config = dict(
    n_layer=10,
    d_model=768,
    n_head=12,
    n_kv_head=12,
    head_dim=64,
    d_mlp=3072,
    vocab_size=8192,
    activation='relu',
    norm='rmsnorm',
    norm_place='pre',
    norm_eps=1e-05,
    positions='rope',
    rope_base=25700.0,
    rope_fraction=1.0,
    qk_norm=False,
    attn_scale=0.125,
    bias='none',
    tie_embeddings=True,
    parallel_block=False,
    init='trunc',
    init_std_qkv=0.0156,
    init_std_o=0.0035,
    init_std_up=0.0156,
    init_std_down=0.0035,
    optimizer='adamw',
    lr=0.000507,
    beta1=0.9,
    beta2=0.95,
    weight_decay=0.17,
    lr_head=0.00455,
    grad_clip=1.0,
    warmup_steps=360,
    schedule='wsd',
    decay_fraction=0.899,
    decay_shape='pow',
    final_lr_fraction=0.1,
    batch_tokens=65536,
    seq_len=512,
    doc_mask=False,
    train_tokens=903400000,
    steps=13785,
    dataset='wikipedia_en',
)
Each number is 200 + 30 x the weight over its row's rms, rounded and kept within 0 to 999. Layers, rows and columns count from 0. The size before them is the row's rms in percent of the matrix's.

# q: layer 3 attention query, 768x768, rms 0.0309, rows 648-683, columns 192-287
# k: layer 3 attention key, 768x768, rms 0.0312, rows 648-683, columns 192-287
q648,087,231,214,226,160,179,208,220,226,188,137,256,221,176,199,222,217,188,222,233,219,156,216,168,198,234,233,178,206,191,189,272,207,189,156,198,184,175,227,241,203,213,177,237,179,168,237,215,158,170,203,157,160,226,202,180,188,156,185,214,225,188,180,188,191,191,180,238,213,212,218,177,203,191,216,244,185,216,200,208,153,223,246,186,192,166,156,269,220,273,205,157,173,240,197,223,218
k648,073,254,208,165,223,206,206,244,180,207,180,216,176,190,145,210,281,144,206,242,156,196,191,200,230,186,196,144,184,185,157,201,195,221,222,189,174,211,164,179,207,205,177,160,178,172,205,192,208,166,200,256,200,157,226,183,200,218,196,226,223,175,159,237,153,149,186,176,190,198,222,205,213,189,228,203,190,221,175,200,199,190,210,179,210,215,181,215,209,196,192,226,194,228,232,172,178
q649,114,157,119,209,158,201,204,223,208,195,199,245,239,174,162,181,157,200,210,231,178,202,205,207,239,246,169,184,180,237,285,198,209,189,238,172,208,194,201,177,234,229,231,204,181,178,154,150,199,153,225,228,287,178,225,196,172,201,192,189,195,203,163,179,132,177,210,199,230,215,171,193,212,197,211,186,189,221,196,171,245,195,221,199,182,223,222,183,136,214,228,180,187,228,251,214,211
k649,109,265,218,243,236,154,180,124,203,173,256,122,179,174,200,211,256,166,193,144,140,174,275,184,207,198,251,175,212,164,240,120,228,244,145,189,168,203,200,219,209,204,184,215,153,234,186,193,222,232,208,217,171,185,202,167,224,196,238,182,230,225,184,152,218,229,230,131,201,210,172,245,175,198,181,202,195,152,184,200,140,205,173,175,202,177,211,144,268,206,191,203,221,211,188,165,184
q650,113,182,191,205,216,174,229,208,172,218,178,159,211,184,195,223,219,166,231,271,249,190,195,181,187,148,151,195,206,189,248,217,182,170,174,140,255,157,217,178,199,185,165,205,195,253,195,201,169,181,251,139,245,189,234,184,220,200,194,197,185,187,200,185,208,189,180,192,160,213,192,189,186,161,228,261,166,208,220,235,231,152,220,130,233,213,206,229,233,209,228,205,218,194,135,233,165
k650,120,139,245,189,191,204,151,206,267,213,239,219,204,229,220,187,215,230,163,180,198,251,183,191,187,215,208,259,195,229,178,181,237,227,225,215,190,204,219,216,194,139,190,254,207,168,197,202,214,188,174,194,226,234,209,216,218,199,208,238,203,169,203,205,223,229,225,229,246,239,192,195,180,223,215,193,193,164,153,114,152,217,210,206,142,218,225,186,146,271,197,179,228,199,203,169,233
q651,084,200,185,216,234,215,161,191,166,243,258,205,147,189,208,127,178,220,185,152,161,200,194,200,182,167,219,231,164,223,185,140,205,178,236,184,207,169,258,209,195,212,241,136,208,214,230,219,191,247,213,227,185,169,186,189,229,217,204,191,219,178,192,165,151,215,235,185,218,206,202,274,216,179,178,146,178,302,276,140,237,147,176,229,183,186,238,182,179,184,157,163,210,235,241,133,157
k651,142,139,235,222,200,242,190,201,228,213,259,194,216,211,247,153,160,213,167,177,237,167,257,243,195,206,230,180,242,249,279,158,177,172,186,181,223,200,195,186,254,194,199,211,153,176,190,215,168,178,209,170,213,201,173,220,160,181,221,198,187,171,196,174,240,205,200,187,194,178,169,130,195,174,203,206,216,159,160,193,205,150,162,218,193,213,256,223,213,216,192,201,220,173,155,228,220
q652,116,190,181,204,131,200,176,211,177,152,204,240,236,168,199,198,229,213,256,219,168,205,217,187,195,252,167,231,205,227,237,181,183,180,186,169,156,223,222,209,187,238,208,267,328,197,190,195,158,182,163,223,181,162,161,227,227,207,206,146,200,198,230,165,216,201,172,168,130,171,206,224,163,252,176,192,200,235,227,226,199,199,229,149,198,183,159,199,181,215,172,164,118,223,182,157,191
k652,122,204,236,161,226,189,209,178,189,193,232,199,232,255,149,200,227,181,198,184,229,178,168,239,227,185,203,133,187,180,213,224,256,202,195,228,248,178,152,167,195,198,208,210,178,148,201,216,178,224,216,177,185,222,220,213,234,238,211,228,190,178,204,196,218,161,231,183,207,218,220,207,210,177,204,306,178,143,192,179,181,237,223,189,190,256,273,171,229,162,195,246,240,191,230,251,167
q653,116,181,228,243,178,246,138,191,225,198,176,208,173,162,145,234,217,192,223,212,176,193,175,207,185,130,228,127,212,210,166,203,158,168,240,200,260,176,164,191,243,204,181,155,223,155,241,186,240,201,179,188,175,208,203,214,208,178,193,165,178,221,173,188,219,259,195,208,189,219,165,202,180,209,182,192,223,218,222,237,127,169,230,184,158,240,244,191,205,210,204,217,250,200,236,144,190
k653,121,131,130,203,223,238,218,222,138,193,230,170,234,226,220,165,188,171,208,181,245,148,174,259,225,187,178,197,200,229,183,194,213,187,219,180,145,246,206,185,176,166,210,210,176,182,221,186,200,258,202,205,175,158,200,155,245,187,194,259,198,188,168,205,235,149,267,221,193,223,237,176,160,196,208,121,182,193,220,215,225,208,180,219,169,183,233,246,199,196,211,208,237,207,178,198,235
q654,118,237,157,187,176,232,204,174,198,202,180,174,184,152,237,243,195,177,229,199,204,198,231,201,237,190,220,181,241,147,223,243,212,178,210,195,226,144,189,174,211,195,250,142,177,188,211,170,179,200,221,134,213,200,192,208,196,161,206,204,220,162,189,220,199,208,225,203,223,167,201,207,197,183,146,145,224,232,196,188,228,173,205,189,234,187,234,171,238,260,167,211,228,163,233,189,198
k654,118,223,219,219,182,198,242,226,160,176,180,237,201,171,192,211,160,220,234,207,210,180,184,209,220,233,238,164,197,240,220,158,195,193,179,140,143,162,168,178,167,216,174,242,192,182,214,167,201,182,197,178,209,236,229,220,192,163,178,159,246,153,183,186,209,220,179,211,208,175,261,214,185,235,234,162,141,228,171,250,232,241,243,192,192,190,174,181,220,165,204,244,199,244,179,222,188
q655,103,216,179,239,206,225,198,177,164,201,155,219,270,181,172,194,236,197,190,187,226,228,158,219,222,183,173,230,218,244,237,200,165,170,186,165,238,164,255,207,216,228,162,249,204,180,236,218,250,218,165,247,275,159,184,215,215,168,214,204,215,179,177,222,216,152,229,223,168,210,163,153,183,213,193,195,207,180,197,172,227,164,198,206,221,212,207,184,156,220,242,244,188,254,213,186,129
k655,126,183,158,253,199,256,239,171,172,266,237,194,205,212,214,183,120,203,224,150,153,209,194,262,166,178,199,180,240,206,242,211,177,219,221,189,180,172,197,186,229,211,238,223,190,211,156,183,239,208,211,158,207,241,161,188,237,140,231,260,240,186,204,172,238,173,195,251,205,194,202,220,167,238,204,214,209,203,216,218,173,181,111,228,221,168,237,146,233,194,216,232,174,192,215,196,233
q656,143,177,184,163,219,188,206,197,167,219,203,154,245,228,239,198,152,247,231,176,233,198,225,279,200,231,192,250,230,221,200,198,178,179,230,158,253,202,153,209,228,175,201,240,204,208,171,200,163,259,183,157,225,213,161,199,205,181,203,200,186,211,252,230,253,152,243,245,230,227,184,198,173,263,211,175,222,174,206,201,169,185,174,246,208,207,230,185,203,166,185,266,174,222,180,201,170
k656,058,139,197,230,220,196,214,219,186,187,217,160,230,212,197,182,150,180,192,185,218,167,228,156,152,195,173,218,201,225,165,199,140,198,210,205,193,211,228,191,180,207,187,266,200,200,192,210,196,248,216,233,201,213,199,176,181,195,163,246,223,222,183,162,167,227,193,242,176,157,203,180,201,211,176,201,172,198,211,204,166,234,189,235,173,198,231,194,182,180,199,246,197,234,236,204,165
q657,089,209,174,159,280,181,196,137,182,199,209,185,210,185,230,207,195,223,269,199,201,196,233,205,192,230,243,204,209,195,178,141,182,274,180,202,195,185,229,281,223,263,125,211,182,204,197,214,182,204,243,185,194,209,140,146,222,266,179,210,232,197,284,227,195,187,214,246,235,224,194,240,185,194,235,208,181,196,222,204,215,254,231,153,151,210,181,204,208,191,195,235,234,172,194,189,232
k657,160,225,166,213,210,197,182,192,215,207,167,226,174,184,150,234,223,170,181,252,190,201,147,152,204,211,247,210,178,170,206,227,215,203,209,174,182,231,147,197,166,181,217,201,183,176,257,194,198,184,227,267,196,160,234,187,133,174,148,211,201,205,213,178,177,205,208,129,175,140,228,169,241,166,228,202,191,217,243,216,196,186,248,216,185,182,235,237,243,223,207,167,191,217,232,179,152
q658,119,183,178,199,212,175,193,156,214,229,187,237,235,190,242,207,183,234,165,212,210,211,208,210,200,191,204,191,259,191,256,197,173,209,237,173,206,227,202,194,219,186,222,143,215,184,231,240,156,241,205,179,226,229,188,206,177,203,178,199,272,184,183,180,236,195,170,166,208,191,282,221,223,147,145,177,175,121,190,259,172,120,203,209,230,240,200,224,248,220,230,226,250,151,220,151,280
k658,111,191,216,212,175,158,212,184,171,186,155,187,249,112,184,208,194,167,213,216,202,178,180,200,201,192,199,213,169,204,168,260,244,237,153,150,212,248,197,162,193,205,192,232,209,161,223,157,220,214,205,215,143,211,220,245,135,234,182,219,151,195,204,233,215,174,187,241,170,233,193,186,204,194,190,210,207,249,152,169,123,272,211,252,191,206,170,199,201,176,212,197,130,222,212,218,206
q659,121,197,205,168,202,223,222,213,216,259,151,219,254,219,257,151,180,192,211,253,176,168,159,217,181,223,201,238,163,145,227,230,191,196,196,177,223,220,194,117,230,200,150,259,190,198,209,163,135,208,222,196,183,187,188,216,188,223,197,220,230,192,151,199,207,158,218,195,223,258,203,212,201,251,180,189,197,232,237,197,233,245,205,186,226,215,167,203,185,183,173,157,203,174,248,145,179
k659,121,179,188,209,198,173,163,197,223,169,206,194,206,231,182,236,206,169,233,247,200,210,160,169,183,237,165,229,193,255,134,201,167,209,220,184,193,172,205,216,187,183,176,148,210,167,193,226,213,182,164,193,251,158,192,210,159,187,192,191,205,173,210,274,136,202,197,191,162,166,221,165,193,191,204,200,168,169,197,168,182,174,203,260,184,230,193,289,200,220,225,185,200,234,144,224,203
q660,112,184,198,238,184,192,198,239,241,198,231,193,209,210,179,181,224,190,215,158,182,190,192,179,228,182,186,176,230,231,280,213,218,185,224,245,239,217,227,242,190,234,168,230,200,200,229,228,236,237,146,238,207,203,202,197,244,167,196,181,207,219,160,179,172,181,216,179,195,255,152,202,194,173,161,240,249,177,179,127,163,217,187,212,93,199,221,201,170,241,208,180,212,224,180,186,235
k660,109,193,169,196,176,220,159,201,201,231,214,207,169,191,180,155,159,166,203,197,221,219,238,225,200,216,213,168,186,184,143,197,243,195,216,202,194,156,220,155,174,116,219,238,210,184,129,190,225,221,231,212,205,168,129,178,191,185,182,182,149,281,222,106,202,197,185,147,226,218,237,199,209,194,252,183,171,198,238,166,241,256,190,176,191,181,173,197,185,241,221,187,201,176,191,226,191
q661,120,181,174,186,192,178,191,219,228,179,201,231,267,211,228,252,220,194,252,236,217,266,198,210,188,165,188,261,263,203,235,211,199,222,149,170,203,218,203,275,264,179,185,218,233,237,171,149,190,173,243,207,183,178,197,193,208,217,229,207,226,162,197,223,177,170,275,194,194,228,172,178,222,221,264,246,223,158,181,217,215,166,207,187,220,269,229,186,164,255,243,240,186,191,226,222,186
k661,115,179,200,218,208,187,183,220,212,244,194,222,161,192,241,199,176,240,191,198,190,197,137,217,215,233,251,194,160,195,194,221,233,223,237,203,187,186,199,160,210,222,175,203,203,192,209,220,219,236,209,204,257,202,138,197,240,151,168,206,186,208,217,161,210,255,189,260,246,243,182,240,206,170,139,190,201,208,212,183,218,183,221,230,181,172,213,221,171,210,196,145,217,214,173,191,193
q662,112,220,177,150,199,160,195,214,173,166,209,186,255,195,199,182,244,216,175,237,150,173,156,166,142,128,163,172,193,186,200,152,221,220,228,194,226,193,206,209,160,211,212,196,175,267,200,243,229,176,166,243,169,237,204,185,196,207,247,284,191,207,200,232,164,237,196,204,188,142,241,180,176,210,175,182,247,268,240,204,211,267,201,156,187,182,132,230,187,155,228,190,233,137,208,209,173
k662,114,207,223,227,148,221,241,240,225,233,177,193,178,184,226,177,141,191,216,217,189,238,226,226,224,197,230,182,213,202,171,210,188,166,218,187,196,235,189,168,242,192,190,203,257,123,213,175,238,200,217,212,207,136,168,191,230,213,171,146,177,189,156,147,213,193,217,215,195,180,183,164,234,192,184,153,151,216,199,203,297,184,218,158,263,175,197,158,160,206,192,211,196,229,187,197,187
q663,118,184,211,192,213,197,174,212,206,175,174,230,244,203,251,161,193,221,204,205,157,207,163,219,150,177,206,157,174,210,241,224,242,174,199,232,252,185,208,234,182,278,145,199,226,178,254,187,188,227,226,184,200,293,215,191,165,163,180,189,230,190,213,189,190,205,183,162,158,247,255,188,181,199,149,238,210,234,215,213,171,177,207,152,159,190,219,187,180,215,188,163,163,198,218,241,190
k663,115,218,195,227,185,204,182,181,285,197,209,173,163,199,241,219,206,168,214,197,147,265,171,199,256,209,142,159,242,221,167,185,177,138,230,140,267,201,169,116,186,198,217,207,193,188,177,221,203,208,213,190,216,204,234,222,259,169,185,171,201,250,196,179,155,186,204,229,236,203,214,180,196,200,210,178,213,232,209,221,176,270,216,216,194,192,209,270,230,191,242,227,173,235,229,195,207
q664,117,192,265,205,189,208,237,174,221,200,197,203,231,158,173,237,160,204,181,236,227,221,211,167,195,224,179,258,188,163,253,194,223,161,234,227,169,160,198,186,195,210,145,186,176,173,289,181,164,208,126,234,214,234,197,211,209,206,165,246,201,236,186,176,197,190,176,184,190,171,209,214,232,208,187,213,216,229,201,199,226,212,187,188,195,218,182,161,252,243,182,215,235,190,228,187,205
k664,115,172,199,199,217,173,182,217,241,205,183,201,243,177,215,185,174,150,283,223,166,197,217,196,183,165,241,142,175,216,201,239,216,220,198,214,202,182,218,196,190,226,283,227,213,205,156,182,236,218,202,198,220,177,184,182,209,139,182,252,185,218,248,258,213,222,241,225,230,207,171,191,205,203,188,209,204,139,167,221,205,148,154,198,207,222,216,180,235,160,187,204,210,205,167,177,217
q665,113,203,171,244,218,182,173,212,173,199,158,177,237,224,217,155,210,264,176,232,182,183,243,214,220,208,207,231,192,252,211,195,194,185,223,225,215,207,165,209,202,164,175,230,234,198,180,186,205,208,222,204,219,211,217,220,198,260,204,145,165,159,228,201,152,175,192,186,267,213,231,189,254,196,203,181,230,169,214,146,202,209,214,210,215,204,159,173,161,143,177,164,223,207,210,214,176
k665,112,197,207,193,208,189,185,206,220,188,195,166,200,165,228,244,215,199,165,160,225,210,209,236,181,222,217,123,251,186,210,196,202,224,223,187,248,194,231,175,196,217,200,133,167,182,251,279,151,245,181,130,144,223,180,145,169,218,180,177,181,196,175,155,230,205,212,198,182,189,226,173,151,242,195,193,222,195,190,252,188,201,217,222,240,189,198,144,247,211,172,234,244,158,170,205,148
q666,116,199,201,243,170,191,215,193,201,207,179,192,197,160,194,167,221,153,203,177,212,155,238,147,201,178,193,190,187,211,306,253,174,253,214,205,159,230,230,192,194,202,224,215,236,209,252,131,204,189,214,208,193,220,208,225,239,187,178,240,221,145,218,247,259,162,149,181,194,224,197,200,165,210,187,151,209,185,257,203,183,170,185,191,235,157,159,207,196,225,216,149,255,163,207,256,146
k666,115,203,199,181,215,175,200,236,209,227,250,166,217,182,272,213,161,248,224,207,153,163,204,151,181,226,166,171,221,234,143,221,197,214,199,173,210,204,206,188,213,189,155,198,128,168,167,170,202,187,213,193,220,204,228,216,183,188,195,149,189,174,190,244,158,204,229,171,245,205,220,176,232,187,197,218,194,218,161,150,251,219,174,251,232,229,240,192,198,219,210,219,169,182,174,219,261
q667,122,228,189,214,205,229,270,174,229,176,250,247,247,235,191,203,169,282,215,243,186,212,263,181,211,210,198,176,222,225,261,247,166,227,173,197,198,168,176,187,207,293,253,222,211,234,214,119,224,175,191,201,234,205,191,211,202,196,199,197,193,226,196,216,182,162,192,175,195,209,194,152,201,181,212,187,226,188,203,239,180,149,192,193,203,191,171,182,222,192,154,194,220,203,195,202,180
k667,120,192,228,192,207,204,134,189,203,232,155,232,184,119,222,180,202,143,209,134,206,227,159,226,182,184,251,250,166,180,204,241,172,209,158,188,174,166,160,175,160,163,134,254,224,211,177,218,210,216,213,202,216,211,205,170,210,203,201,267,219,211,199,255,138,207,157,225,245,245,214,258,231,208,164,259,210,203,206,168,193,176,198,197,239,213,179,199,233,227,273,212,182,208,172,185,186
q668,114,225,176,189,145,160,207,196,249,188,201,275,239,137,227,190,183,162,216,188,169,198,228,196,181,227,244,212,193,178,163,255,178,186,184,212,233,194,244,183,219,227,221,171,156,180,221,178,233,243,195,218,172,226,231,230,177,201,194,224,209,208,249,186,229,217,236,242,260,190,206,182,169,190,179,138,215,173,185,189,168,177,214,214,190,234,223,229,171,155,172,192,127,138,185,218,206
k668,114,192,163,205,234,263,275,160,174,209,192,110,252,222,176,159,178,265,213,179,196,240,214,238,250,181,224,179,198,195,212,210,163,227,174,211,208,174,182,210,232,233,243,127,207,214,184,184,189,211,179,196,217,168,198,157,209,190,214,203,208,154,204,239,217,230,185,243,138,187,162,229,196,228,202,240,207,200,210,219,204,174,232,158,271,242,190,177,206,166,165,195,234,190,164,169,219
q669,118,191,209,246,215,223,128,136,242,191,231,245,203,193,196,146,231,254,168,154,184,277,238,219,262,212,212,216,171,133,204,237,207,177,189,181,215,187,193,230,191,196,278,135,193,198,247,226,200,172,198,140,250,225,249,208,178,232,215,162,215,191,207,187,172,220,204,181,168,195,212,152,157,219,198,167,239,260,220,217,185,203,196,149,233,218,219,260,186,222,186,172,176,198,129,194,190
k669,117,169,168,201,229,212,252,197,246,189,165,193,191,254,203,169,182,191,188,193,166,178,210,135,173,199,185,209,176,215,194,178,126,156,161,233,215,186,203,183,225,208,200,168,213,213,189,208,174,163,238,254,182,145,205,198,231,149,189,218,189,184,178,201,204,162,198,239,195,216,170,232,238,213,162,218,208,167,177,194,248,189,171,224,217,163,187,194,187,185,197,207,167,225,241,170,199
q670,103,235,190,193,238,214,204,189,194,183,202,202,239,214,189,176,199,232,245,180,205,174,264,266,240,217,294,157,242,229,187,239,162,257,210,190,201,224,229,149,181,198,189,189,217,240,219,204,226,232,166,201,212,138,170,225,182,234,208,207,191,199,181,197,263,169,223,255,255,191,218,250,213,254,156,152,213,189,198,185,131,197,210,245,213,228,219,206,244,228,245,254,226,181,145,173,209
k670,106,167,141,175,168,165,195,203,150,229,183,210,177,176,188,187,236,240,170,192,223,207,167,161,204,187,214,201,211,242,203,229,191,100,181,188,219,201,149,176,197,219,206,163,237,182,225,254,191,200,225,155,123,204,179,207,128,187,200,210,203,218,172,216,220,194,204,213,195,187,200,203,234,218,215,197,152,232,175,190,209,164,185,180,217,171,186,204,212,186,211,187,159,171,186,192,176
q671,121,225,179,244,202,204,218,186,175,265,196,209,231,195,230,217,235,188,211,206,204,201,271,186,173,230,208,198,153,233,183,213,199,172,219,200,144,252,219,183,229,198,178,221,164,231,175,223,158,202,202,223,173,190,227,171,161,284,204,211,221,165,202,178,205,186,179,247,214,192,183,220,221,234,192,226,197,328,243,181,203,205,228,149,221,191,232,197,170,225,247,234,196,169,205,198,159
k671,118,171,163,152,187,236,184,172,185,173,212,212,172,223,246,197,236,205,201,209,219,182,199,253,213,223,217,231,155,163,181,126,215,237,178,212,212,186,185,189,213,175,185,171,136,232,222,217,178,191,265,157,213,231,196,222,222,215,217,216,179,173,247,235,185,220,246,198,236,144,200,180,195,231,200,185,161,116,213,207,211,201,179,198,150,212,181,184,176,211,180,144,213,197,177,221,238
q672,086,204,247,222,176,237,235,161,167,141,214,191,191,191,206,191,214,196,213,230,171,186,180,205,199,229,193,190,174,156,216,206,157,216,205,221,208,197,214,215,208,191,145,218,160,184,169,203,237,169,184,224,183,178,181,224,164,211,193,196,231,178,148,196,172,246,238,216,208,175,190,234,232,184,219,218,161,194,193,182,211,213,204,169,162,221,214,247,202,193,248,225,192,185,186,200,141
k672,079,172,193,211,186,222,208,205,232,236,181,179,197,234,187,214,195,181,162,231,228,253,224,184,212,231,227,242,191,214,209,159,219,219,175,159,218,145,167,200,206,177,207,186,235,196,255,237,238,175,196,208,163,201,138,206,158,148,146,243,200,142,243,187,213,171,255,194,217,229,252,166,129,260,214,184,249,244,214,220,138,201,215,189,275,180,162,152,162,179,153,155,162,228,193,179,198
q673,088,187,241,185,220,191,203,203,195,241,149,192,210,223,181,190,134,207,245,173,249,251,189,213,223,213,209,204,246,181,230,228,203,188,187,145,205,198,181,201,186,202,196,180,203,249,164,219,248,205,186,195,187,185,237,186,178,228,175,242,195,190,211,240,205,187,190,156,153,181,239,147,171,221,224,170,190,202,219,253,167,210,172,222,256,231,160,173,240,162,207,193,239,146,139,172,261
k673,084,201,199,164,211,207,208,194,215,229,222,204,179,194,231,196,215,171,207,201,233,172,211,159,199,194,210,200,221,153,164,216,260,175,194,242,218,192,237,199,201,156,222,198,222,174,229,177,204,232,241,191,197,260,202,198,209,245,207,226,209,229,181,184,228,234,136,185,250,195,191,162,182,234,161,246,173,177,216,192,214,207,186,184,220,156,207,254,190,202,225,170,205,196,226,204,108
q674,075,150,199,225,191,202,211,200,193,199,228,178,228,202,216,150,150,238,233,168,214,215,241,208,216,208,223,195,196,220,205,213,221,174,231,131,178,189,174,193,240,211,214,154,188,215,197,242,226,248,230,167,214,220,171,163,196,250,185,203,151,208,211,205,227,149,215,184,213,185,185,156,148,214,127,190,246,248,217,245,214,194,169,176,200,219,195,172,212,213,217,161,221,189,204,181,207
k674,093,209,206,209,193,160,158,181,205,213,219,208,204,233,219,184,214,176,195,219,159,188,127,200,235,158,223,168,227,228,225,235,231,223,177,228,248,218,148,193,171,186,171,207,188,217,141,171,161,194,208,204,204,205,211,229,188,195,229,165,165,219,241,220,193,224,186,139,223,270,198,174,207,193,229,209,150,226,185,159,255,170,187,261,162,215,266,229,208,219,156,144,199,189,183,255,196
q675,081,142,207,147,179,181,193,229,188,266,228,135,210,232,172,200,176,177,183,175,278,201,192,241,222,236,151,208,182,186,210,174,223,179,258,134,175,175,170,203,178,177,219,243,223,208,216,232,247,231,179,179,244,238,230,172,186,245,192,166,177,259,212,273,214,157,153,217,164,183,226,189,187,248,171,226,219,212,266,201,181,195,158,208,175,165,263,210,209,177,164,297,207,204,198,218,181
k675,084,148,226,230,191,213,195,230,216,204,216,227,218,216,250,177,201,258,218,184,215,199,194,255,207,177,248,239,199,227,199,227,210,208,152,238,240,160,213,204,229,184,221,219,233,190,172,217,150,246,205,126,211,202,165,210,203,172,199,240,146,163,234,191,229,218,205,258,207,225,174,182,152,189,188,192,231,158,166,199,221,217,174,244,191,261,236,168,215,204,225,191,219,223,191,237,222
q676,097,233,261,156,194,193,198,219,173,227,187,230,192,217,170,240,205,190,216,195,191,239,209,147,176,186,172,201,237,157,204,207,206,211,180,249,246,239,174,211,166,209,226,208,188,189,153,147,206,178,206,236,219,188,196,248,222,194,228,149,244,211,200,262,195,224,235,181,207,178,199,226,238,218,226,215,210,222,156,162,166,200,207,219,246,243,170,234,242,212,239,271,226,214,199,164,280
k676,094,239,158,151,180,200,225,207,225,262,191,223,217,153,216,183,209,170,151,189,240,158,214,163,181,187,127,240,161,147,161,176,217,223,164,187,239,216,226,196,205,181,214,194,153,211,232,190,188,174,186,168,180,223,198,249,157,249,194,210,202,228,185,211,161,188,156,158,204,202,186,209,157,212,215,228,219,220,211,187,170,219,267,160,203,209,201,184,221,195,187,194,216,199,220,195,227
q677,080,181,181,190,258,174,256,173,209,129,218,159,208,263,230,154,178,204,214,197,219,237,256,208,188,176,166,212,204,163,234,171,239,187,166,146,219,214,174,232,225,207,250,172,182,197,180,215,224,207,279,209,157,211,238,144,178,249,258,236,180,238,212,260,200,197,173,196,213,216,180,140,148,204,156,146,201,221,230,218,221,189,198,181,219,202,191,158,210,141,183,198,246,215,170,140,141
k677,100,198,190,203,149,229,196,194,205,200,239,259,208,159,199,195,159,182,194,172,228,223,190,200,211,175,223,274,200,204,212,245,241,247,251,199,234,142,191,205,224,199,155,221,239,178,209,205,214,238,210,208,213,178,229,171,169,162,159,208,165,200,212,195,202,194,232,229,185,235,187,180,206,232,257,194,208,178,156,204,193,195,173,190,165,223,257,177,191,198,211,171,205,220,206,192,221
q678,108,169,167,237,153,270,161,188,240,190,213,170,162,277,170,207,202,159,187,186,181,182,192,217,230,205,202,217,208,220,240,188,209,213,247,149,229,167,174,206,181,205,232,273,162,201,203,173,258,215,192,186,225,220,215,185,208,203,119,178,182,202,190,171,221,196,149,206,247,155,211,222,156,191,239,186,234,183,188,213,185,245,206,216,191,164,203,204,199,185,186,203,204,202,176,216,226
k678,099,222,165,173,245,196,215,165,210,162,196,179,201,197,160,192,155,308,137,229,197,176,231,183,203,175,249,142,195,198,218,144,190,207,171,234,206,177,249,191,183,224,179,193,207,173,188,229,195,198,154,210,175,183,162,139,229,238,227,231,168,180,174,181,214,211,237,217,186,153,211,208,178,183,236,153,192,166,184,135,220,209,174,205,244,246,245,150,190,268,185,178,193,225,169,181,171
q679,105,205,162,251,147,233,129,211,230,248,255,237,211,190,199,155,215,177,215,194,232,225,246,219,211,209,261,226,209,240,138,259,238,205,219,196,148,192,189,206,244,205,200,242,176,198,190,257,188,232,176,222,194,176,191,211,139,236,161,204,180,199,192,130,173,205,203,196,214,149,152,180,187,193,187,150,264,178,215,181,186,211,223,205,163,192,216,203,174,231,201,202,137,188,190,253,200
k679,100,174,214,217,220,232,226,238,155,150,183,226,224,249,144,188,208,220,209,208,174,204,229,212,242,208,239,179,186,249,233,192,219,196,208,228,229,210,195,211,224,175,130,184,145,250,164,175,213,214,181,237,183,201,179,148,186,228,214,194,162,153,196,234,212,235,183,163,201,194,216,217,194,184,175,214,153,210,179,183,239,165,223,184,199,211,196,202,240,245,215,236,172,170,218,196,175
q680,096,176,204,271,233,188,228,173,169,213,183,191,181,200,219,201,229,177,194,149,163,224,187,225,166,196,197,162,168,206,235,235,228,189,265,190,192,199,216,191,217,193,201,215,178,241,176,195,171,239,223,211,203,277,193,120,138,218,228,199,166,180,174,242,156,203,221,212,192,154,195,192,208,190,185,189,224,242,192,196,234,199,178,208,151,200,204,202,230,153,153,174,196,218,222,200,183
k680,122,191,200,221,192,222,211,239,233,189,203,224,170,223,228,205,179,237,201,183,218,219,203,205,252,223,281,203,230,190,195,191,186,229,206,225,192,143,194,178,206,178,203,210,164,192,166,189,189,165,209,169,177,193,254,228,272,182,222,202,217,203,267,198,192,241,198,180,225,198,166,180,173,227,181,145,204,216,252,191,221,208,170,190,147,211,241,160,122,200,202,192,224,185,210,255,220
q681,110,221,179,218,212,168,213,183,217,246,209,197,177,180,167,217,225,196,219,174,186,166,251,199,192,164,140,247,208,204,214,197,180,185,229,208,193,207,206,190,175,236,216,151,185,273,182,206,130,216,241,198,161,165,158,198,225,203,229,191,196,289,218,204,225,204,205,155,172,194,193,192,243,178,209,189,195,231,176,237,225,235,181,167,189,171,156,153,225,180,173,172,218,135,144,226,175
k681,110,150,252,236,196,183,214,199,269,184,258,196,205,162,277,175,168,222,217,190,155,231,188,178,192,204,234,213,174,209,213,193,246,189,150,186,175,225,227,232,213,173,225,234,225,181,232,167,203,181,188,194,172,200,203,216,208,167,226,217,235,177,211,154,140,228,159,303,231,184,212,175,229,223,231,187,212,201,246,177,200,154,248,191,151,271,205,210,197,165,274,169,232,206,224,228,236
q682,124,240,212,202,243,149,244,163,225,167,220,142,224,201,172,196,215,175,268,221,208,200,227,175,221,195,113,234,272,190,186,221,169,208,225,197,222,228,193,171,210,181,179,212,175,234,215,241,177,217,175,214,231,184,184,208,239,293,168,279,154,208,225,190,221,274,150,225,164,258,195,212,228,199,174,204,227,232,210,186,221,166,201,213,258,188,122,183,200,173,185,224,193,171,208,257,184
k682,109,193,208,184,157,193,192,189,230,205,171,170,222,183,275,217,244,221,148,146,169,186,205,182,213,210,236,147,149,206,213,144,235,231,198,191,203,192,249,236,214,212,202,202,193,169,165,173,226,262,191,228,206,220,220,207,202,158,185,204,178,189,277,191,201,166,244,215,198,160,125,170,214,227,196,207,214,180,174,201,177,195,214,192,166,162,215,168,206,218,254,211,226,209,116,188,271
q683,101,183,156,154,261,181,172,221,172,266,190,159,204,159,191,162,145,239,237,236,232,165,202,232,214,209,174,225,253,189,152,176,218,179,183,151,199,196,136,182,261,205,193,189,172,199,177,210,209,238,216,194,146,214,166,184,197,175,172,232,148,195,240,199,252,201,171,209,165,225,174,163,175,223,164,197,230,200,232,224,210,217,170,242,268,213,184,137,204,127,144,246,229,211,192,206,173
k683,062,145,247,223,192,197,183,211,218,177,209,176,250,198,163,218,168,223,210,203,203,192,162,209,199,227,214,175,209,255,245,219,171,205,207,172,212,236,224,237,207,192,190,259,207,206,254,200,165,272,148,180,232,151,229,201,229,156,218,196,186,219,190,212,229,229,156,235,194,215,232,155,205,210,199,133,186,156,180,252,184,202,200,200,198,224,193,217,162,179,206,184,215,154,159,224,189